Part of a small language model's weights.
Size: 4 heads of 64, MLP 1024 SwiGLU, vocabulary 4096, 12.6M parameters.
Training: a variant of Muon for these matrices, 412M tokens.
Each number is 128 + 24 x the weight over its row's rms, rounded and kept within 0 to 255. Layers, rows and columns count from 0. The size above them is the row's rms in percent of the matrix's.

# layer 7 MLP down (transposed), 1024x256, rms 0.0313, rows 89-105, columns 0-63
size [ 90 106 100 100  89  99 105 109 108 114 109 100  98  96  86  89  95]
[[157 110 130 143 114 141 148 105 141 120 123 133 146  90  73 148  84 124 128 160 118 154  95 147 120 132 132  97 106 121  92 105 110  87 114 138  95 133 128 126  78 143 142 170 128 141 154 108 149 136 121 112 131 129 130 120 118 128 166  89 113 160 173 163]
 [169 136 144 146 121  84 130 137 151 133 128  97 122 151 147 104 169 126 123 136 138 126 123 148 175  74 159 153 126 127 185 183  93 148 171 132 137 164 141 113 130 134 166 124 127 137 162 151 133 118 157 142 161 143 107 134 119 160  93 115 161  64  98 133]
 [133 150 107 134 157  82 133  87 130 138 109 130 144 130 176 173  73 114 118 144  75 133 147 112 132 127 167 156 110 112 147 126 159 146 114 111 101 136 139 147 107 118 153 146 182 131 160 155 126 107 142 142  99  97 134 104 140  99 160 130  96 152 140 133]
 [142 102 141 109 139 160 150 122 122 112 123 122 142 169 145 144 159 128 128 118 126 116 113 135 164  95 116 101 151 162 134  91 135 118 129 126 157 146 140 175  95 157 122 121 101 120 151  97 122 154  79 131 126 135  93 115 135 181 106 135 156 137  98 163]
 [102 129 142 119 133 106 158 139 123 117  95  87  59 154 142 124 115  98 101 149 109 132 161 139 133 127 131 181  84 105 118 162 159 136 142 105 106 143 160 147 143 112 168 158  90 104 138 113  86 161 170 166 146 141 146 137 122 111  78 139 120 124 131 105]
 [116 127 127 152 119 185 139 103  97 140 171 149 127 141 116 126 140 117  96 134 137 101 145 103 121 115 116 108 106 144  96 138 132 137  96 123  99 123 151 140 154 168 147 186  95 150 125  98 167 130 136 125 113 135 143 153 132 170 151 134 113 130 141 122]
 [154 138 164 173 146 136 120 135 138 132 125 126  64 159 104  97 122 122 115 121 133 124  79 141 145 156 135 139 130 105 108 105 133 105 108 130 143 121 136 127 100 131 115 176 108 106 139 118 191 137 150  96 127 159 116 118 145  80 133 104 170  77  77 120]
 [113 104 129 111 162 139 142 145 168 128  75 127 111 137 104 143 117 119 146 102 138 162 143 155 114 144 144 167 131 156 163 117 169  90  88 149 174 109 116 138 159 116 155 141 146 123 120 111 127 104 153  98 145 139 139 136 135 153 141  94  98 146 125 127]
 [162 144  96 123  96 133 127 133 151 136 142 121 101 101 119 155 156 152  93 138 133 114 155 124 136 141 167 155 128 110 121 115 145 182 163 138 158 134 155  85 125 166 106 103 133 143 126 121 137  97 110 156 111 147  90 117 129 129 110 139 113 128 113 111]
 [109 147  94 110 172 142 151 150  68 119 127 135  99 111 142 148 128 114 138 152 116 150 110 144 104 150 178 110 123 100 164 161  85 110 127 152 134 190 112 136 142 152 127 110 135 145 125 120  89  83 122 153  91 141 109 109 195 131 121 120 100 156 101 113]
 [131 157 125 156 183 122  93 121 184  96  69 133 140  94 140 136 105 129 127 172  85 112 143 127 125 173 145 124 123  89 135 125 121 133 136 180 149 155 159 112 152 151 146 172 180 197 141 129  95 133 126 135 126 147 140 103 146 131 114 138 118  88 165  93]
 [146 120 134 153 138 144 114 139 120 138 131  99 121 176 110 153  88 104 147 107 130 139 145 146 121 138 153 150 112 145  97 168 110  95 114 129 125 145 150 117 112 157 110 160 122 152 146 130 166  94 106 114 115 101 160  75 123 120 153 105 157  52 152 102]
 [102 131 111 125 111 168  93 107 134  99  70 114 139 157 143 141 155 181  96 169 110 148 136 121  94 123 105 137 125 147 111  97 149 157 141 143 105 130 133 135  88 113 123 163 117  85  96 106 170 109 144 170 126 115 115 118 109 137  65 129 142 119  99 167]
 [144  88 108 129 148  92 140 128 137  96 119 175 128 144 128  94 142 125 121 160 118 132 126  93 138 124  96 104 122 131  37 144 131 125  87 105 155 134 109 139 121 108 156  99 113 101 129 157 181 117  73 146 112 143 121 118 122 102 163 109 126  98 133 134]
 [175 128 138 157  92 103 152 101  87 100  83 147 153 157 190 157 164 114 147 123 131 132 121 155 156 106  80  82 172 136 153 146 132 148  74 116 169 100 160 114 150 142 130 145 121 154 126 138 178 152 135 138 133 133 110 183 176 135 133 102 127 144 121 137]
 [151 111 146 134 161 109 152 130 128 110 152  99 127 106 129 109  73 143 151 148  81 164 140 162 131  94 127 134 131 126 140 120  94 129 113 146 129 132 118 130 115 172 129 133 129  96 111 144 120 135  96 129 171 145 104 105  96 149  95 152 145  93 155 103]
 [136 123 129 127 118 109 147 128  77 134 143 128 135  81 161 117 133 111 148 150 135 128 137 125 150 158  98 156 110 100 146 140  97 110 118 140 106 138 156 138 127 106 122 176 148 116 126 121  94  96 130 136 148 116 120 150 139 143 105 148 138 126  82  96]]
# layer 7 MLP gate, 1024x256, rms 0.131, rows 90-105, columns 0-63
size [ 97  98 104  89  92 111 116 109 109 115 106  95  98  79  87  87]
[[152 131 134 180 126 149 118 110 130 129 143 126 138 115 119 171  79 105 150  81 164 104 108 125 148 157 119 155 151 140 129 127  94 138  93 117 125 114 169 108 153  74 149 148 156 150 138 144  82 108  55 163 136 100 132 154 143 104 167  98 107  87 120 134]
 [112 129 142  90 158 149 121 145 105 105 117 135 105 144 121 135 118 113 172 140 130  90 144 169 151 128 161 137 111  95 147 137 138  79  99 116 165 129 196 101 120  98  78 135 136 118 119 133 139 119 121 139 121 132 115 151 124 149 131 151 122 172  93 116]
 [124 129 146 122 156 139 138 141 142 108 160 172 157 146 104 108 142 140  94  85  99  80 179  67 139 134 122 145 124 127 139  97 161 159 134 119 149 138 161 112 126 151 106 107 166 138 135 142 132 154 123 170 133 123 107  92 115 122 173 154 158  63 141 121]
 [139 150 108 144 106  85 130 171 149 157 120 117 114 165 103 152 139  96 106  88 143 134 113 151 151 125 133 136 118  73 143 138  76 151 101  94 117  82  95 108 118  74 121 152 136 120  75 126  69 140 120  95 136  87 110 146 101 101 118 109 132 151 156 118]
 [123 121 110  97 134 125 118 102 122 114 129 137  79 142  89 125 122 149 122 129 157 153 112 111 162 131 120 107  60  97 137 144 146 142  97 132 102 136 121 127 136 141 165 158 148 109 121  93 137  95 120 128 160  87 110 142 135 162 125 164 173 129 117 160]
 [128 149 146 149 148 139 145 111  61 124  93 132 121 117 166 118 141 104 114 138 132 158 132 153  81 126 114 134  96 127 151 162 130 115 145 135 159 175 153 132 121 143 120 102 137 106 114 108  90  70 123  88 146 163  90 177 118 189 112 118 133 157 163 128]
 [142 125 113 119 147 135 132 156 109 107 147  76 131 134 106 128 139  98 129 137 131  99 103 180 127 123 131 114 125 137 123 176 102 113 113 139 134 166 132  98  97 153 164 143 122 149 162 138 139 107 113 103 150 156 156 110 143 124 127  94 127 123 107 110]
 [112 124 108 160 198 118 133 120 127 121 164 118 167 161 135 169 113 123 137 143 119 125 117 155 142 161 123 160 100 123 110 101 138 116 133  72 112 129 136 148 131 115 101 130 112 121 120 125 135 190 156 127 186 146 103 153 192 156  98 111 126 185 160 129]
 [148 143 144 148 130 155 137 121 158 151  81  96 153 118 123 155 155 159  93 142 180 151 131  94 103 112 163 113 144 136 164 141 140 132 140 158 112 160 153 126 112 152 130 108 120 120 126 135 138  95 128 148 120 105 101 147 153 137 146 155  91 172 120 122]
 [141 113 102 152 119 110  98 149  91 128 123 155 109 105 138  98 113 146 140 128 142 138 142 115 103 140 108  99 100 153 130 167 105 137 159 145 155 120 104 154 130 118 123 149 131 123  97  99 128 118 138 136  99 154 118 121  84 107 107 142 139 122 140 134]
 [136 109 155 162 164 141 114 182 120 168 141 104 147 136 163 145 113 157 104 112 115 122 142 107 101 133 104 100 119 138 131 107 128  90  85 114  84 131 151 155 128 129 145 105 118 139 130 133 129 135 105 120 132 154 133 121 114 139 135 116 147 140 154  99]
 [154  94 124 147 139 100 137 149 115 142  81  79 131 109 102 138 122  91 115  95 141 163 113 131 102 116  92 169 108 150 160 127 110 181 120 128 170 142 164 132 131 124 108 119 132 134 144 152 112 145 126  96 131 130 123 142 161 133 133  95 100 157 153 125]
 [150 181 116 116 136  95 164 154 144 120 109  82 154  89 102  90 104 164 121 106 147 154 113 117 147 139 140  97  83 168 139  71 143 125 138 112 148 110 129 137 140 124 130 121 161 116 121  77 100 112  98  75 155  91 118  96 133 126  81 167 121 168 112 150]
 [132 129 137 144  99 120 141 112 112 114 141  95 126 129 143 120 132 144 111 151 103 149  98 128 129 149 175 181 117 102 147  84 127 131 141 130 179 129 162 174 127 158 150 145  87 139 154 124 145  87 150 118  91 159 135 108 137 171 128 144 129 165 139 130]
 [117 119 115 125  91 174 134 104 115 129 142  93 144 141 109 135 144 138 112 120 140 134 152 103 130 101 148 117 104 137 124 103 159 112 149 107 159 116 183 119 100  88 119 108 125 150 147  95 132 164 136 133 126 101 130 172 105 115 150  74 114 148 127 146]
 [110 162 151 149 162 147 142 124 120 107  96  84 163 138 108 108 116  76 156 147 125 131 149 112  76 156 168 143 134 129 177 134  93 110 147 147 112 132 141 102 114 143 146 125 125  76 122 110 172 127 121  99 134 154 109  81 119 147 141 124 121 108 151 113]]
# layer 7 MLP up, 1024x256, rms 0.129, rows 90-105, columns 0-63
size [ 96 101 105  92  89 109 101 106 111 115 103 101  97  83  80  85]
[[141 175  92 113 135  78 141 143 143 121 108 123 104 116 119  67 136 100 161 135 107  95 126 121  87  97 167 101 121 108 157 177 117 143 134 155 111 118 103 104 140 166  92 129 142 117 121 127 156 130 151 131 150 176  73 103 124 117  95 168 123 150 106 110]
 [116 142 162 110 142 127 121 152 152 140 140 126 156 146 168 104 130 132 121 139 125 137 124 166 140 117 198 142 141 137 192 146  83  89  61 127 150 138  92 135 141  96 122 128 111 113 140 113  96 125 124 169 148 158 113 116  95 141 129  96 158 138 137 152]
 [111 156 148 161 128 127 139 122 107 119 111 123 141  96 160  80 113 161 156 156 109 127 171 119 144  71 108 114 126 131 110  97 156 133 161 181 170 167 175 102 101 139 127 162 119 113  97 126 134 164 138 175 130 137 137  96 157 158 124 114 106 135 143  88]
 [177 121  84 106 138 117  74  89 154 159 127 177 114 138 103 108 123 165 112 134 128 111 119 114 117 114 117  91 149 174 158 130 106 163 154 102 109  86 110  89 148 150 115  96 157 144 168 123 204 120 153  72 127 140 134  94 105 156 143 120 158 130 113 122]
 [139 128 137 108 135  81 153 112 134 121 121 134 118  93 141 142  99  81 117 113  96 189 115  99 100 109 116 129 125 131 107 122 136  91 125 149 118 128 141  88 126 110 147 126 128 106  74 147 134 118 106 143 128 142 107 108 139  75 169  96 132 147 126 138]
 [125  98 149 126 149 119 157 142  53 128  97  95 141 124  81 113 167 105 124 113 147 141 103 171 109 159 146  85 157 142 148 100 127 144 157 117 138 102 123 129 158  70 148 133 122  99 136 150 102  96 103 162 164 101 133 132 167 156 110 150 121 152  85 151]
 [130 136 110 116 116  92 143 141 165 145 154 159 174  87 136 169 126 142  68 150 124 143 146 146 129 130 148 109 143  93 136 146 158 148  90 125 107 143 154 173  87  92 120 102 165 133 138 118 125 147 160 132 118 156 105 166 125 151 116  97 109 117  87 133]
 [136 112 150 120 125 123 129 173 106 126 128 142 137 134 149 134  86  71  98 146 132 148 180 133 157 140  92  86 106 176 115 127 133 146 128 134 132 105 117 138 129  70 166 126 113  87 144 126 174 125 117 129 115  94 116  94 116  87 121  77 135 107 149 117]
 [ 64 104 100 192  60 130  73 103 172 121 122 134 119 160 165 138 127 139 156 115 113  99 129  79 139 129 123 114 162 105 159 133 116 124 125 166 161 131 172  89 102 116 127 142 172 109 165 114 134 128 135 161 147 101 125 142 134 150 106 123 144 112 141 166]
 [130 140 144 149 122 136 110 113 148  99 132 102 136 184 108 106 105 129 110 123 129 122 138  92  79 163 140 136 174  85 114 125 147 175 109  94 128 128 144 105 139 147 141 142  92 145 123 112 112 138 109 110 140 131 136 126 106 125 170 121 108 127 118 148]
 [141 115 153 140 124 113 109 109 118 108 123 130 108 112 174 168 105 140 105  86 149 136 173 160 151  95 124 123 151 148 112 106 153  69 130 101 143 143 159 169 129  99 139 131 143 143 131 135 122 121 128 115 111 112 149 103 128 166 110 173 133 113 159 121]
 [125 123 140 121 101  99 143 158 158 167 114 120 151 124 132 120 137  93 128 122 146 133 120 115 127 150 125 145 124 109 148 165  92 120 126 154 168 146 127  99 116 121 107 179 114 147 142 131  90 144 157 112 160 122 122 121 122  77 104  59 129 129 125  95]
 [131 156 167 106 114 168 129 115 121 162 117 113 151 161  86 104 123 127  95 123  83 139 151 124 112 103 189 122 108 133 154 211 159 100 111 135 113 135 172 124 116  94 147 145 109 116 169  98 135  84 134 124 122 117 142 117 131 112 123 124 117 116 132 120]
 [ 83 169 151 108 114 124  90 163 160 114 121 117 147  87 116 134 137  91 129 127  89 147 105 102 131 109 167 151 141 146 112 127 123  88 139 199 117 146  84 160 126 123 114 136 118 114  94 118  44 126 120 136 121 138 119 153 148 163 139 125 145 150 111 143]
 [116 112 155 108 130 129 112  99 117  93 133 125 142 134 118  99 132 138 135 171 130 130  94 117 114 139 147 157 128 157 126 158 150 129 150 116 172  95 117 148  80  75 117  88 106 113 123  85 130 130 151 131 137 114 124 113 145  94  97 169 134 139  88 126]
 [123 186 145  95  91 104 146 144 141 130 122 189 122  97 100 138 121  87 133  98 137 114 156 127 116 174 112 109 142 151 147 173  81 131 104 120 116 146 115 111 101 123 119  67 108 101  99 141 133 139 113 138  90 105 134 118  74 158 117 104 148 130 106 138]]